{
  "d_model": 256,
  "n_head": 8,
  "n_kv_head": 8,
  "head_dim": 32,
  "vocab_size": 32725,
  "activation": "swiglu",
  "positions": "rope",
  "tie_embeddings": false,
  "beta2": 0.99,
  "schedule": "wsd",
  "decay_shape": "linear",
  "train_tokens": 574600000,
  "steps": 8768
}
Each number is 500 + 40 x the weight over its row's rms, rounded and kept within 0 to 999. Layers, rows and columns count from 0. Numbers have three digits each. The size before them is the row's rms in percent of the matrix's.

# layer 6 MLP gate, 512x256, rms 0.0989, rows 379-415, columns 128-255
098:469456505522545536535559474519526543535533519422474503456495434504487479560528435539548520558567580417525475483481478514496492521517463541573489473559538528511549510454619481423469516429502544427543481496473479443572436473542473535523463552463495495586484530515512569487476454522529524521463577412489533505424547498482546515565481441515485566500554460581467514451430514473473429530537
100:406546446522488518532481513421541552502495480475503491445436542524480472467507405489409443540496495446514576502439479512496520499481514492501528481526450511469539466536574487496481536512518514488555427482519529474473442471509522510478453534523456516548454501547503509535500529532491529554434495426555429477485531489454545504457518479531461560529494488484513533528499432460475513478455
094:494414434449410439501501519470459458495523466488466491489489450454455473505516456514427488537513432472522551517487490488487474461481413508411541506500504533570477493492511515513551485484508528489487470455528464507500439460493471484550425452578515511555563515498447496461523488487545481491464554456496472507540488514551531523599518469511443539488463456487515518446504528496492513542459
108:466535466463443489494498482541566498563515516541519531542477486486501557489401572517409479545471491460487482459503492457535568484502458456512598503502468493566480485442492427510497530457459531517491438420504510487460492558517492448507514490569527571475511540468469493498461545509508456528502547535437502459480473517564551484557407399444487519462550460576524485527519521504469558467510
099:555446480489452453469540529496474480521511465496525461481519482517491554451485501483514493525493422527455591486416469508518521474579472544486556523472519458502521499452533517540546548470513523486473487467490510465461497453495537560470549493511504504581559514449534529509490454520464498503434514494479542536467439523458483481459517495484563554493476480507498488494501523473498417556497
097:582457491505499517517448467504489626511457521512468497507447563489463473522488446505552532491482464410563501593439427521538558477566463480530457517445497483534411525550532551485521496570544534568542427515498578462489544448511475537471522511560577520495499464489482464534528465447523477486525535484521554489446526530529440533553524453536501482435480452528544519534439492504444471585540
101:451455490488486496565499476521488507466510581484485517532409528528481519524477582475485576470491510531464461482401455501443470520452476500546475478468468529583557493513441502502403533506554520388455488510508498528424491470501446491512475470492512481466497548464459514495479475520520469482549555493563489509535486452541538603462539507481501454556548478476526500523502450473469506488534
099:497524531565514570423509473494515550532482507555520523518520529512583457454502511486528486411519501474488523493507550453414499475524463509499503546425528517491527506504520451472512504507579536561495462428525545455466558537565507618490416546492433545536511512488442453461474466487566488513507501457503489503486533463484456492477457516498406458466450516430479471534444499518528578512481
096:489490453452410527443496498510467465488516429551507482458530507555467598528528374465498574501547500488570549437461513490542539471560430531547523501496460529516456468499516456484526459523515495431557515504485514516411430506506411524514494456512516494554584474483537562542492533500530496470568507524397513534502522510526509471470473475586559477464463456517525456537448465520493519533500
102:438508538530477481507500526546529496521522463531499556469497445583415520458475475438506534451495524456464453514528479489458520536535462476559523496517507480496462484582446583543546485531580515482496437558506531572510500543525451570454442459453408577519471483548455471443438575462505450545419494422524473449483463532528509537450502492502477566450467477425562481539518557491527523504536
108:498505495466458511564494512551500459589521470490555546563520479543468504445519563538515421440534430427513543532487497527492515443463486470502511439463560511478450461554473555538495506520494456545545475459519519446474521447562480491528508508451584481472541486524459496456476480560470483518473506460488509464470530485458553563506472492540492464442541515519521515476472507547485521477562
101:421404516433484542460450522464496539453564571441557493504570503533512502538481425482508513504515492460543540549477505453480474505525429491495465515541569501542462496552551479504449537559451521560433510455516545488446443489560583472445510492489535488473563532505471460503471436535511485476529565456567493487469464506455526544532498528450485512443466524563507483490564425514502494534487
092:500490487507538522527516536451391581452587456525510464501530553534499469517467528431501492569457485437512507477452507525520543563482507476483556492464445438542453463473502506479446532433524522503543497481567536543462561470538483505463537514536463507472450525518554504543528603548514476417493518462472501454532586546508553488563410429504438511462484476588578463499496462532535519456464
085:537433422529454450458552547460555500503512538483451510531489510497560518465521542446493433509525543503513477561475543490559513450494468506459462568471603481490571460501485483522518534553492457526585495535484512494512459413526534421556514501522534447538454486503459470438429473531457531441571496551522461563595466478455503459474486485495452537503534524502485498467528486566532491476536
096:504532511495403489508488542495451465481526571509446439509531495469506510511506510518528530522595574466533564486488517555495504486513499533454450461492475450469459533491550525507482545499449606423489488487476541519500542512514575465459551475507494485454528509496501561566434512430480547473549527533567457488438511503529525538496540533546426553405495483574554401549581493530494521568456
100:508506518543468530532453521495517579531482486482487475463538413488464495511559445443571473441545512482524537540451504462571537462535455538556508554470538457549470426538504509483491448487460512509521498481501478446583535471515449490424515538523536472518538496482547485525530488551605491523524538482524569486427504471521456512482507513534506458499553453500532441568479465434438513485558
094:476512543436439479453472535473534519574466448423496527490512437508484462532517486459467532436515565500557505496479494462573508544452512482529486470523532525544474442516489604431429486424454521463557442501448510462540522452484529493516469514546482572480591508592465485503524506513532484525518543514515453468430514442473526589549524512543586476453484426551538466486389503515579498488499
094:396530507520534477506491484544495478493519580534443504503443538535447445509497579459496477521504466527471554514507532420509536524549542481492435489450535466501436540573497480498464508506464533454499506529434511501539530475522492502505479577553527484485492469546438470415501498492485470528439517445490483429565487447462498511416470488452455550503452493495532480570500467513523532488425
088:490486519461537479505507497536491508488464535413557510515546470497529496465565514487497491520497461498486508502486530507506570552528533438525437445548502534496476433488521592499488484562457477498535452511506555563530512525482434399519502438526492554462477516435462439506574517506459553541539557484544516455453585430567524464533514500523504428529487493535470551505530541433520532492570
100:506465512494440443504482575535459588489449510491515551489437521447583446519501495516526541528508523402453511520491497454534463504464477446564493536554558453588538525546505473511509515498499490512608497568529488586479445538492471562498583497501506482548528462503535501522506485435485428509462483482476467441513526476526492597476464492482512541504428509458514500531530491535547614506509
102:458528438479462454504546499542476511503533534582479482499445548512527472570483475530536488510502525469454533541458490552517491481551468480524487458540457434496481480512560479602517526504564475499445524537515586489450459493473499508593550414453573529487500436493532488486438458485547498486547530514547535464458528462576531484507468567461505484433505447542460498455573479467552409480552
108:484509489503478487462517499553472569491498515574517473457450429557485515561485390588509447410515489499479455602532497505500525430510481513621521446450495490566519597498538609504514600508498532472462517521447537445564470493511528494473506561566530521530441445484479450479457488561472571512569453469483548434476472485524486539524510537595460541465564467550455449408468469508522484473536
101:419548468511509518481492538570464496514446537465496527480510519466449460480565518476476502509461447478555504503477504498498526489483519490491442468470550543502510501501491470537529420543461530488568543480455558509478456517483400512484506464448557518530528564509413564471485460501466475526464536561437558526509473538456560489444489552540497516497432474475523506575413513554473472477516
116:457415509524478485483508499451456575507527510483511518578532519435477480537504517494513509498479477423501505473485495509517533548510460543494486581513582410582526537517514516529524529491521537496529537541460581507436484486544489490499524464508519521517418530524434460511517531486454465444446553540520483497456482467474479515516529499520496442466463410501472515501533455512507500536501
096:476472507476436423509484497498446509509548537592549455530539549507529496519490493476469466471489550486554522466520524507450542474460516575520493516462521480436560567533596520562495563506447505491458536518480555488518453469519552517508464411491483494493422449459496513480478513521511437486483427516508476436505484548503524503491446460463505579524557437436443497496507470467550405540524
096:461536460464471498525479500468494512500567474491527529503489522486415529527539478512481541487515498544484501470494498462449476555510504486549528460516593496499549416544471548481487547541533500400484504485470456507502511586539453554521494413522465546571548510495469522445498534510466521453452513419488559505528485530561529473507546537500505467502447481428475479534493588461472482485486
103:453497528484520451504533484528545442520503481543390467536474548475484469490469551484535451472496470541504504535495463533455598495514455501615512474572527566496454477548551494571474471464547542531425475566555535576537548477616487531526549468461492468487531563528422450440476545497530515492502548456484478425520497484507447513512523454512463490438513468548482576519576469550518520462535
106:427509486517473387525523548525525511502464536539464495463481463506423507457464537451516511486534521500487554544447527533491496506536470529492452522467521505527548496486476520541525485467531549468492488519561599505534458507536471482525422473510530487532498491557417528514431459455496552563400466445551561487550490474429590475465463473463450485471503522456483565541514531513504469460440
099:493389495387466493482487513523462448506458537533535481464440544470488523438564540491505544459508559514446477555486510490480503492462470538546561475480460612442542554456546568554445461500500568502496512497484515527449478490549499502470531436493479484493468422491482512514497548536473588520473461545498485545461533541494425453473467495486514495471521520508503495442534528493545389593541
106:415476516453433525500481474458523499471439504468524532528507469490493453439482505494465544493500466437491539457489490478461533573492491509391516455545437537512457471497518468472471520440473466467443434468439468489505434446517471499477488476450566477504503543489490511501470516427469489504546523471476490483541438503546517440508415410524513592504495478535508538500553552478489490612563
095:517507551510493524487497560534493504533463428553505534512436515480521525520553507445501524453491505460462495548518480485578504499497479499510582578523524535515540489518521502533507502458488496455517504569438492448478470479505508454523504459556528493502521467416449534493431502415592567487517499486474460514504509494535487554482427537520545527534531519567485439513522453512404516477443
096:538481411412465539523492567459481474509430488505433543485485562484516463473516527546495549521497475400531562516452481569470523454580510503514531469502422547479422535549493472450524422597458534499548404525449497426497488538476451502508490570586457502560547450500499532515521521523512534490470518487548527515420567454480494514542568516509488551447529516481485510510500497451508534489480
094:459431415431455479469518554536466449566444491483510535531454506511433470515433534530543443564521494454561495534482440461601489530489454466542495490449508621569503496510506486545484520491515514491551481499520468565575471476545539498449517497507529561490453516466491527440481476475491488541463512541550455493501553569560550556504511499527469459406527451459536529491557501479447500476570
097:498520479504478519564526527546537460509485426450479506480517454554468486449549506560516500556520530486491464553510485451525483469490486488543447500499480486467509490546439511469486424497479493463576505408506522509455525552536482456458505476523536569542490518471523562516496485489530488417502542453507552512517519537543536543502466536522556500494528503537556455469438604499545565563529
096:528475492448496516512504456536555495498528550594476453535518532506461523572451500508520497438528534494447594518508508468494556518518508452540534575520495448482482521517588520486537468528581495500434444445444521454516468536525529488416520479582573476514531465464496488502551512515470495426462457497539517494526496486510480478503546507534432500441495529552496446503517533430482401448513
107:511455539548452457453554454417478536528562524552481499550526539511461521511523569424481477499461509523441503512419473577496476469457449548543483468449557496598495506497515495572512499564507549527446555476514532520487614469591542434495399371475491508492494635471484450486472461468487492552465511497566460426414498489498490508529461482465499534507517454552485479475562425481525449551487
081:554512552489506522488490507469418471528446576501524558538447470483494503552480452493514517524527488518513512502472414488473507549470535504458506450473582433519526553508532440471603493468410533504527540476515508568547514512491488474447492537466528383481489540533490483527512508565531533497461452498467417560533496540444494450458539576506537439530515447504484470479523485496566573455431
# layer 6 MLP up, 512x256, rms 0.0957, rows 379-414, columns 128-255
105:462471519561458522456503515505538488541513460487517487546449448441452495535438485546534530479430533476545524436488596515476534511447553509459426545474546457526496487489466476511483559495513441456491547495502516524443509432594521516527482480451471452507512613497449509467456592573536448473452553532469453498500490535536519484485445510530460554571504541420548460475579496588547520472446
095:483522486546493520540419472462449494485488505465543541464455443551496456512483466542482506571469521511555505507485503491532552511546499548455576546495525531435570454509579450504554521529417485535580453489481501533475498496410499555505508549489430487485497545562508522604563451458462517566486528458552429500600474546432505529487542548552478512523543513490445524524510544445432566597519
093:505420456537498501493482427478515473465519500421494499496496501475543452466573501522554502520428568522486519544482512480489470462468449546447502548512521546474566433456484530544469514466490501548501474491533521579447469547439442447489406543491438546509483483482552415459558559506486500479413505489436501580450456507491456527483515412430490477481466495470431524517536518548418483464478
105:509475518479505465474478507488426533403486433479486543459553531499496429491628405470572560480524475542515521460486531506494422485515496527467471495514522529482501504557531549493495438465541498482504487536483522511505501448577483582437457474493493435494541471526524516462528446503524506452427478424556499475505520487457464533475575583587506496473444502498482517478471462473507537575513
093:482518568499486536515476538505510470456488570479485469489493546511482448492475445529500546501542598515575424520562543477538511507579499534549476469491474512503520532538520474484512445500480475506513482500501528524512474528508466494465475440426451526487449416503471538473489439547423553511477416542582449507534483496537527529502555546533446466551525531470514497513497470447593479497475
104:509429481475548477482463526536548576569494463505513488530486487532509517578481501486586474515443461475538469598435417516507493493536509499502500551553540543505464581531484518494534498544508492513509451535493523463436579511532418534440515550482576491505521460507479456483514487515488494486535469509495462512533454534495402482495485456479569438474523481491452523571484538510495450491508
097:508536465435522431508514482552467428565479534508428505519560505484534453475482516465516478555531530459580495514517528496496495448479513528454475466590520500507514547558520486522544494508497527546518534523480478469594460552482524520516440517544450560574456495519536462423479546487486560499484409548469531514491456492509566472520437513498503495488475480493590479497497524492524481437499
092:555512510571494571583508476450491540397439464452563455520570492454552462523512556505454524479544493476491476465532431480512460509503503516478528475493482534538489490512543458457478536502510513499458499510533532525534503508432432529499536560474496453483477560469546633558485470497514473483527552527490471516499506473471452551562521450487490464557500627509481434508469464433458527639516
096:495489515509555418482497555515543548525456565461459463452558432478517459426495526526481451519425513495492521496474559444468493473518504433518467415454514531460465501491462537561473440531490547511548532443522563474481477465563494441514463554516447509415523550515437508554576472484522501441493559526481427492485560475415511526489509610550438506485489475533479448455499448565626542432488
103:523457447541491452436527521505481505549467500528517498544473462502466526500478444492446521453430405548513513519531526489490508555512544594480518479452545485482505498439558456477502532465485475463420558458411448453521498508534458455460487489617532450443499494495529490549510415538547559530525498522499471498423504531477394537534473443449494473482560479530471463559450487481480424514502
101:485539508485402474445509583508428484477519513478456454495486455436449461438465530561474465414498528488472559509506532507423557441424475517508571458425457519512521451478485501471463518542482506496544537511540508483500491492526537511513488418488475428546562532527517507473514494475486495460484556491459508451548534495503563442527469512503479554474467518522490514503573476446532606485559
107:527475560486450458555448552515499473568417412438454588509499442552491536438475489482546470489551477482485520533508458495567517481491531472500528467539504447538525540498457483504445474409561487525417451467437463492506511522518467540509538507529522499561561460448485440406546520467474486550505472500454558518463545417510515485475510550493499509469472465529459503495417530472502515536523
090:488540514493426560513471455473478519473485511533498487490469533544512493501535391527570574512523438493440487455485543409540459497473537515499486467480514534498525489591520502452463430528491535473473466519606451493505438450528481589471478483495471452515539484478477540439494533521494521511478497449515540550471540487584551518451500445533567559482516502509493513519511480415467573549522
088:499573516486571503521464463497477531463485463535488490468559460513467451491544518525549522499415511559490468526509441501496488546467519497502552468560495503405436458501472571507513471457533531421422566552480472469513486512442529506509529533540537450497552437550571505536508543521490476493451477494500532539453482547510499548512499443507538463527558472519547550484500526503465507438426
093:477451526493554581541522442509526576519489407497505475524446552523458506536514477523493563498456498468480479431516489462536556548508447508503470472500488568511598453508494458535569464493537440457461407452527477449557505539514446510490492516553549531563510527515491481461568537572519474527443493448480557480467462461580503391527496505430538463548463562454477567475438532451540444470534
100:468526497469568561480539499528528535523504554520548544500501517511428505624505492467508512509478510454516497550518562610511464492547462460591519465487531562502442538531484514468543491476527490492477499528454554483458514546566445544507507565506528556484503436536454482533520561459483479491426514567495481493466473472522482481549527524405502544503492439516474522556538501545519446533536
096:487541552518475534546503538494459512453513534459439425527516525504562505480541541537547497529535553498437475486477507590516488526516518412502509514569477448478498483424527479549553440468580488461496509565510439459502569560500476496442479518497536483488437414498490511535487566539421522477464532483519581498506461538495471448482505496439525476523523523491548509526520530476486528472458
095:462507484516517431531487465610549493513520513488483555436556508597532503540503468543528405479463477495518457518518515462509498474485546485505530510510462456470481515594501514511510498491556552421445526424469502472592527513494508540401411503509501528569514494469475503434532526486515491472452478422501556479450506507532550455448513521496524492533429512487526532524439554492494518509486
090:536438470493504455481559503459518535505458444511546477538491570466517523512525462568485588565539575463404433431530484585458421500450531491534509543498400516515477456506522482405505471490475521548487466519521487536490577496508549471489450486467513582578478485482543482535491558466489434523528471471542468514478569470490509520506471451521588513498471611505423518471518427488408568520503
098:489485505504508524499443554550498545550480422532488556460501548479477414548513498517484528553537493486473449513496566522509470521491544458493522553588533499512522464524490475428486524444553477566515462545478448448435497585520479534424538498551515550545450497533459559557512526431560551494513477459501452502471469500492415476424494433492482454520510469424508492536492534449513540473459
103:451418487601500528492550517490487511472545526459462513520491513577481449529478494441463460526474563555505509557480492525410410507450406491453463458497466498478516559508522511512605533479483504448505528464487493480508455549435491557603516487497535504517502476521442520511484457543444510512540503427565439516464545455509531494513439457440526471504443524565561541507464448558534471538524
098:494517499496586579482471498504412475447466377536527537418483410542495466510512441509548458495519497529560488547511495475513578471524541451495564449529506471547522545480503531446525563507478550449512519462558491479543496523540517558445494527541590521513446453551471497446513472570568475475570550456474508514467477549524522518516530527574539466450501456458567468462480516488474477519514
103:475456558486474508514472564520513465405510466483534442474563506519582499536483512490463528446408446504467453534550459531423469566558535467450516566446531515474537583552400437499517458554415454519517547491497409571498463484484449435518487487478468454565520539507500400469510571537428557518447499512487547551527567470425560531497491549480473465471504507500425481521460462515533518501464
105:465527526548560476572518521544590420530490489551498537502525392478479540527514498495503491427514498501578497537550516583509574424531505486583453483528523451585519461463445565557483498483444487553435456547489549523558451505546523464528536578449517527479457505530440535518460492497507478529515505500516518496456462446476502595523512496558498546484561454535487507472447504534489522398493
095:427476460489495471512542469468490562547527543540513529558541468486437458564571508461445487516476512493484566439495455554474489505460483450441466477470556535510492534520539530421525573478530532523499568495445443519501507482568479542456465526516513515497463469525529530492494482464525490501447474419466442504552463492427460489526605472552528498522540503458464542472574452501560437549532
095:397529534503550537578500504475460491548442482477456508479522522518483475534468519448548514561562493577538499400487505488554515463565527492470485477557432550536426605507537521510541422493484500479575438486442550592517539510457459489494461509500509544465468533519442541507475463509531468439452512515480445455493538576500515535475526514480481468525513485519495477471485421475605497493524
103:513433545540472555586483483545519473501523508502452506482509521424501505500500576489537557556485518495514566491497481544499516528561566589587492481505441591493513506564536493541508540511476438507469531547493498505563562511496497595469529490528500508507439545492428535551523481494477458509536626517444468483480529517556398528447520538496535561449493552508493550527578490446517519537516
104:507444528465468518564521491469550536417488536512553434518544479494453467514530439538484433429469444503418473517554527554459492448479468463560481531523519509461404459456496497486609512513475501457464567553500579477520467519564464509508568513517496488458546508487551468569490459525476506494575498516492532476434580555503504493486513459458532537471438540447484500535449489541489400533492
101:444488519522475458502508497492494530633555497513448551499507543529491436451436496472502435589471478441528450502503496443425495473541497528542464481474508511574440451554467591467530486523506513462457460534525488537536489516504533473518437535507567467577566556527437480447474548511480511526465482523508465474479495489550510457483504505497455541527584475494535536544485515515463524485495
103:485532466543450544424489457490503486409493416515541483481500555467455494472452499530446541551461520457469505383487542475477558585560503477416488468557474513461511495498505473433485463544492510471523464509416403506449502451519500473447449533538545530512518477504496510543565491491399447517569578527477488502455496492505398494545456484485517496536469521434474502549553445475491462587509
092:495427491556441474536470482421457496458550602494582473553483473525512465458458544514537548517515581525516468482473510506494465492543511564475471485515519599610516419488500526503580571520527557457468539476442516545514454523544486559502511526516496438504529490526484535512490477509401555558460434568599526499517493455423476479495537500527509574482560550454509499558480562446502482531493
086:477459457456470518492449537429424451461417545509436474516483524477541468536464518562514496578508547479527514515517479586482523521518568525543513453499431557495513559525527511506461458560429545503540492524521459499518460462470542473575505487482481512520508462532521426490525487526515509431539439566517514522469540440429462506491554596508471550446535504527482437463470539442549456507500
105:538407588510481534544453541470461428481474485463513537487447525501465590514416533478565526458503527507457560559443427488440474564476529544521552573451453581477531520526468515434526498438460494552537433497517514522550461441454541485579465558498482534563489449491560449489481521498447522497477464437554473492580553520493502619469491501474493480484530556503520500537488538487463576551532
100:489461503444495494513508490485474494470484526569538522542535560406483544507509519515446541471509469491585471434435413456423421472521523501445494483450473470563495490555466479594523491570501457548476515464531510497558504494517554475452491482552528479588511569510528464518466428469439543427514484563499550503469574447476456438575451492439548450456475525488476466492459487414432448414480
102:502487546528569463392532484437534495526551524531482536488510479443467434537423477498487445558433503531460499541540546504541566570510569457502457577538454460464470474511526533411523521476529473475530520516456439470465449540510530489505554537496570446531502497588539527496508528473501457566530463468522506496505463454475449419456465455566520482493500542465479520466497486508534419449528
105:519489523476544503415540532432546453492480577554531424586503503434576550517473509530514497463491478549517459466525459481520548531517583497520585555472429520502459485473486458518564538536439545448489514450490511486500462522480488492516495483542500558538590517459474459526467523521534492434546487533530535559506439519586499521441463559562499497521514451503523490534456531439488487446455
# layer 6 MLP down (transposed), 512x256, rms 0.0852, rows 379-414, columns 128-255
106:383461538521553484526602488485522527565562552420528478541436490447476507571517464519518522478444548483474499452451510506483459491534510537520396489482544497489509564477533452434529525484538430426575510517491536472455425449547527511520491479510443514534496532512462539486550563509527478513477524438492530488491496552511512488523431441542498497506492496472458480492520484499535473457438
095:514444559429505496526523508542464476500453487557556513557533409414499514563522492512516551541545576473476459506532534441474532463566532568519513503476524491490544515468469534542569491505436460482432594482527472507519491481420567525477562479551454479462502500416515446503498519470516517501471497511523434448558481488536502500463516486556557402450474499553424425506497528565489542533515
096:464501511572545503459458454506569492465413509474491521518504504486494511510551547547549528523413577549466504473520470440508494541504494550507486566478497498455524401404492537582477448467472546559533512487501529585490506536468512446444462533561423566448517480493538481497498483522496425458477462537481501568497490450496452484443506404481524429470458545456463488550542498554482463391467
100:560525454474440517503508504538514508518531461539470509511509503524461508478436560496442474536450473481473526480493536493525514541494485473503559459459467509584468505484470464476469533493489526504519457500494487505468484504504465477503517451510550550487485484496493463476223542482537422526486495493471501517503480510556493499590449436492511500469501465536498430495447536466449543498516
096:424500483484512520493475506522491469458513476473466422536400489437449468480515458457475485481486443563530507520507557520563471439553487554555506484430486468536497481560526521529521558510497472450521503483528539484514459530507524515497538503487548492514516502519533529429426395443522498490452487473473487557479440490539492501460485545496499558530436505499554520561531481490572498500532
102:421552503451464493461508526528540408482536423499454477452525460525488542556531554491479403540509559593461531462502518428475472518490524547450533525533513543516511449457507462580488460502509503476456529432515460518520496588510493483496520528456444474512493523532529517456633575536493501501462425552454504533537449479485476492443424597463519494553522576536456523470537516491518525457499
100:465471507480514495511466486519496531549500565523497553567485580482571525458497559478455524515527539498499463517476492489353527498484484510520437477510488474529517492504363510503436496485490516382483458549485516513454562466563457479470492544472475546480505502546479474524381445488529453503580467491488535518488492521524536536540506516485506504502515532502509436483462504558547526486493
095:573563503497477444463466534483498465555558508463431556493472454515434512561583485440546482522491488515481462548526499528469493516541508511496454460565443435547505403458477562507532491547451445432519556504514456453493493475516557452444493478539515476470533482534526509483447427457464512485525507463400467495490471550572608424488464536471562572485482470497524580433497559554505463460497
098:500475509444445419536483482439497496493464537484494428531512538483520523507505395526538553542483567577511565412499485532430452481534489543540406512502510573462475419414536507453518458461495485445503565482559493438470506455539535514515440542458518463500517529578526509500577452459505564542489524523530464470506485459513467471456491560471445468487504464506472522547470520442513493511536
105:523448518511561472471497550504483485564572519501556463440505514518448558518439496487440491482496481537559558509525465458485580557479477535472504491524480521492490538454469384492462542572566489529502591476449542476594500495518445520532486506551512498451500535524546514533493430439496554482463494491505409485463534498518475531556544484529542520510462494514464466482441474542498461486475
104:400495457527478448521489506520425480510525448499548460561518476415484537408505535582494478417504473513493506516497540554462505457480493461500518490460479533450506497566541545485533528523480462602562528495520522520457518485607480419527509446451485394481457453512455467497605492532473494483510477483521457446495512454462485485467429579438471532465503525495466566452496531462505545512540
111:467428489415490478528546484452499494476449503460463572571497519578561470466481466449500489514474464443469464508492474485529538480534453428527493467574484444489486558565503443506457518444477470494458509546480477436476485541536526488507468463461553493552549474450484392432580530523488496504506495500425532428482508468485497496525461535555476512466471416560452503437513500538473537485503
091:547479556522417526454427515485475538492506513419529522488474469491490451572500518444504511521478425480487478450444530527518515575500451497528502485489484553524450514480460510546481477589521510496488494496549502455582508441481480507515525468589479499476556490544476487532478517587546461499471486521483499522554468458544523492484530429521442577460500491579500504479441498522531499455466
088:473520536501484446467481454534434511429472449477506517484456541481475507457491487516544561497505458506494472433503449462464500525426524435560513469495464515475444512504536541421501466438470528471515463486502485568522576494493459555529448450533488576438490524482482527604618497473593453548511560440442542446502467492507443475539470491523514474480502508509490490511477478439537525526504
100:515445531513472525512540422483499544540491483486482486500487568476476478546524548500531563523501529436378456505544569524508509526501489521514507423468494527560556495595516490458553521547520456434496463502455471451496492539500423557503473488547552504493540539509478516485513572554501502483546511437481568432477535522553521453520522491477490439575483493462540478498488586450568434463476
100:524510433454440433498559473481488458547480460587500530450550490473470532483490472500522520558469502488540498492511485406461586455573473513471591520490465455484521503490464538503529509499501505528433439506523474481478518491474469482536565483503488465555544505492508578446551475475495535438485537509470483534562540465454560470497432502493489548477448555534503601523499503469490520560499
097:501519475548514440479468492549449532462546470534438517481517559443476533470552551512499477536495510502494462523540494563531454484506459436460551528512509486488553473517511418543523463517540498503547490512550474554536482519553412548493492549496488495492398487431489479553401537533461461428438554513510594465487442531551534512486477495449470485461468486493543509490603559546539585589498
096:500489570502524467463455525494509448502483517526518534515527550467477531532528459556448518561418538527484516583497540509448491456560516508493456464500444471473486488527545473506495510523491563448504504511508488482457543481488532515436440473551506479515524512472516475526693516503443511541491511486496467497568538470514539482489479558473500480603449474527486417506499518525482388525409
091:542528550559452502507571514537519495531524568546459520521461497550456508511451503503481469477485511555540550525518521431580524496476481525493578533416535497464499530503503467567575515462565464505486538488503520460448478477552564491520513570509553416526475525490427547507469454497503502443447427521511514575506437489445493497501474556495474542484519359452537524543469521518505486547497
100:505512492518502564481478498490536415522553460494460429529529499572443567463493520455436473522516502526506495490508504548462518501497569488399509482466460553455511506433512563485503531468511479435413507460458445449508555460522462548493470492470548545465488506474430490490555509550504578474545526495559569522507499562472502430513557472517483475477519460509494457470480527492428437455468
104:493496554539481491542422527530566477529499461447451482508540464523549523536486569484515460563500494574488507526519528548487442455469423410496510479537446440429466569474525484463540533482507571453567528539419482534535504545445515482563404564454531558483555506529520577494604566593475523516527464547482500506509541467526441520483475518583519451541531540487498516521433479517513476523473
100:516533493473534510476470438515491489529503418529472522546469461475549585454544505530466533565537496476542534522434471529543577506482523478491466500524488474434559514547447518473515646548512538483564514465551505514513530463500502561469434499477494496449521490460502547499530479560476518448556493559504536517542430489482539473545546487536540344497481496491476490522483503471415471489511
108:452488469449559483523490494509541483532597500497479446447527481546547486521478438568500518447503517501445507533554514460516472558478451484465567570528447487456508499493479489472531562421502429491539527509522420452504513510495581471530514509547416449475523534495540442552571538521515506481503520530502456487488511525542451531516546512461525492549498512500505536429569523452540527486461
108:464493506508557489450389524534447448499479482507514529528502491420502502467522520563521488478524600519540524436516498475476516551559578423465439506515527487523540501502531520538527515544460487522473495567468485559454477410514523514506534483538464524509452571538567537533517541406492503536452548501549578540556509450524511533526505547491525496458512476483553429542496562547560465522490
096:466455477527532514473525518526465502491551565472523551524490503474496495507520543390434526513572554529482515558459475576486494509455502479496461446514506477488513492495518565495572475521454477482472460472499465478519584552476533524455481500430528541422473465491519501499508464499511423488557411491515493470517467544477522465540512500511597482442562514482462465531491492474524522496567
095:520486470550482482599492592441508485507471454447481490546534547615474466497469447466453545523494497474546524463452526492459456451524588440452515504505531561503466546482524511503493445491505507512514434465528511486460545548441473517483513520558421524515443521536448505601526463576565484488471520481560512416519512515468474531540486488545429475495531391594475499522479539522534520513487
101:489491499534522511558501511513556534559532524486488547508562522540516486465466472463512492447436587488479590517518543459515505532498482553502499480437519494514525519575546506524476448436480502548492534550398467517479492470462556447576572491427495488536493508508444534435646458507514518446462470425496441490475520502481484443478524487550440517516513452516486467464483460488498548488470
106:490490492438503485502452519490531564426502569498541509493439517544457502506520476476530512464479495545466463526435558479541510446490448510522523541529488494514479457500528420483471525533493517537508561471475540496522463521620447535512499527566455503458483518495575477547492530542483419543510490562526509480492525419537474496420449533546470540583516485454460492503458471555508463477490
104:504466533446462451527469508564510478482472545493512506488461552521479521498479481522545502436501520487475474531474517504500502456508479574544557543505533591486534460492491579454443504525524521515477580525468505559485449420580498487496506433552461491489513463483493451518520536506460606533487447565492478537497565499524476504478490501516531492437563516515484475455453582494483414533562
102:557514455560512480481531574529544491535495500543466482531510546547553474522546535532526486503546548541530531502524509505544507508481533472491503544488516387489547478552425512485500500518539591560482508485545512513511526523522530524468498532496445508529520528465476492493658503535503535453412480510509540477519558532462513527492581588441466485487544509499573458494516448531494536387453
091:527527520501547515465518535489442525523444489554532450478515484491471526488571510473497526478513505478461433465498482527521432447533526479452534479469517546503509455585515455474504545517518503460479469516478490430552482476483524512485492459525538485465502414501501509475316510537587532507524496418568481496468549556527502566536399485502542488509558488573559500559470417438510534496484
085:511568529512513447482548475519504531547524491499487496535516525487424478461528491412467547491502507543483436484534520463465506517480485520500464522546487434549540510465469564547489523498508552440429540477553481515477517491454503541520544493515490478415487487510505503550776527520481469478529503455498467489538436455496530470434503504502456513544481542561527560491482551496484448473497
108:540446566507490535491562488461471444479445533502483464563435556530494562530498500522511514480474566535422582520517487515464540578510477537449536553487440541463515472529425462473553449448505476530541496527554451503541488455436554514552469593525554550505503489510529454495499519481523504461509531457507502539535514500492517543441531545507538467561475529497507531523497583513426556559512
101:490458423482487514588416475524439481459467519509522499512474503516524497533404599525509526440559442475499528550474424505483521504400511430477507526542486507511429489493485492461550503450501544486412460612496529486516496486505469458446554532470377471465553530542530454505408531487451532528465445449553520441488567477477475496521466429531494446470565521536441474487467548501495606535556
104:474535545583561498491543534454437466502521443435525535467523481496491491448519500517523524596473463522492409473536486556574494542499514587476423471515488514491516502500460537502462561558469484477576543569546522514412494501557520495546465544461464545523468519523529518472327475506543508571559544526492450511473483475517541457421500484503557457523471548437510516504459481516497565529493
106:512561506551502474434442528468538462572440572485488490500491549423527527523527473556492441546433493512476469487437502559574525488482501491562548509505514520580463564478438458482526520521491601440432507472488537514528581463541529460547484486525523505522528520470444446563468501457517561492475491509573467493547509571578521545508470513569502560465517442534518454517522499435479540444464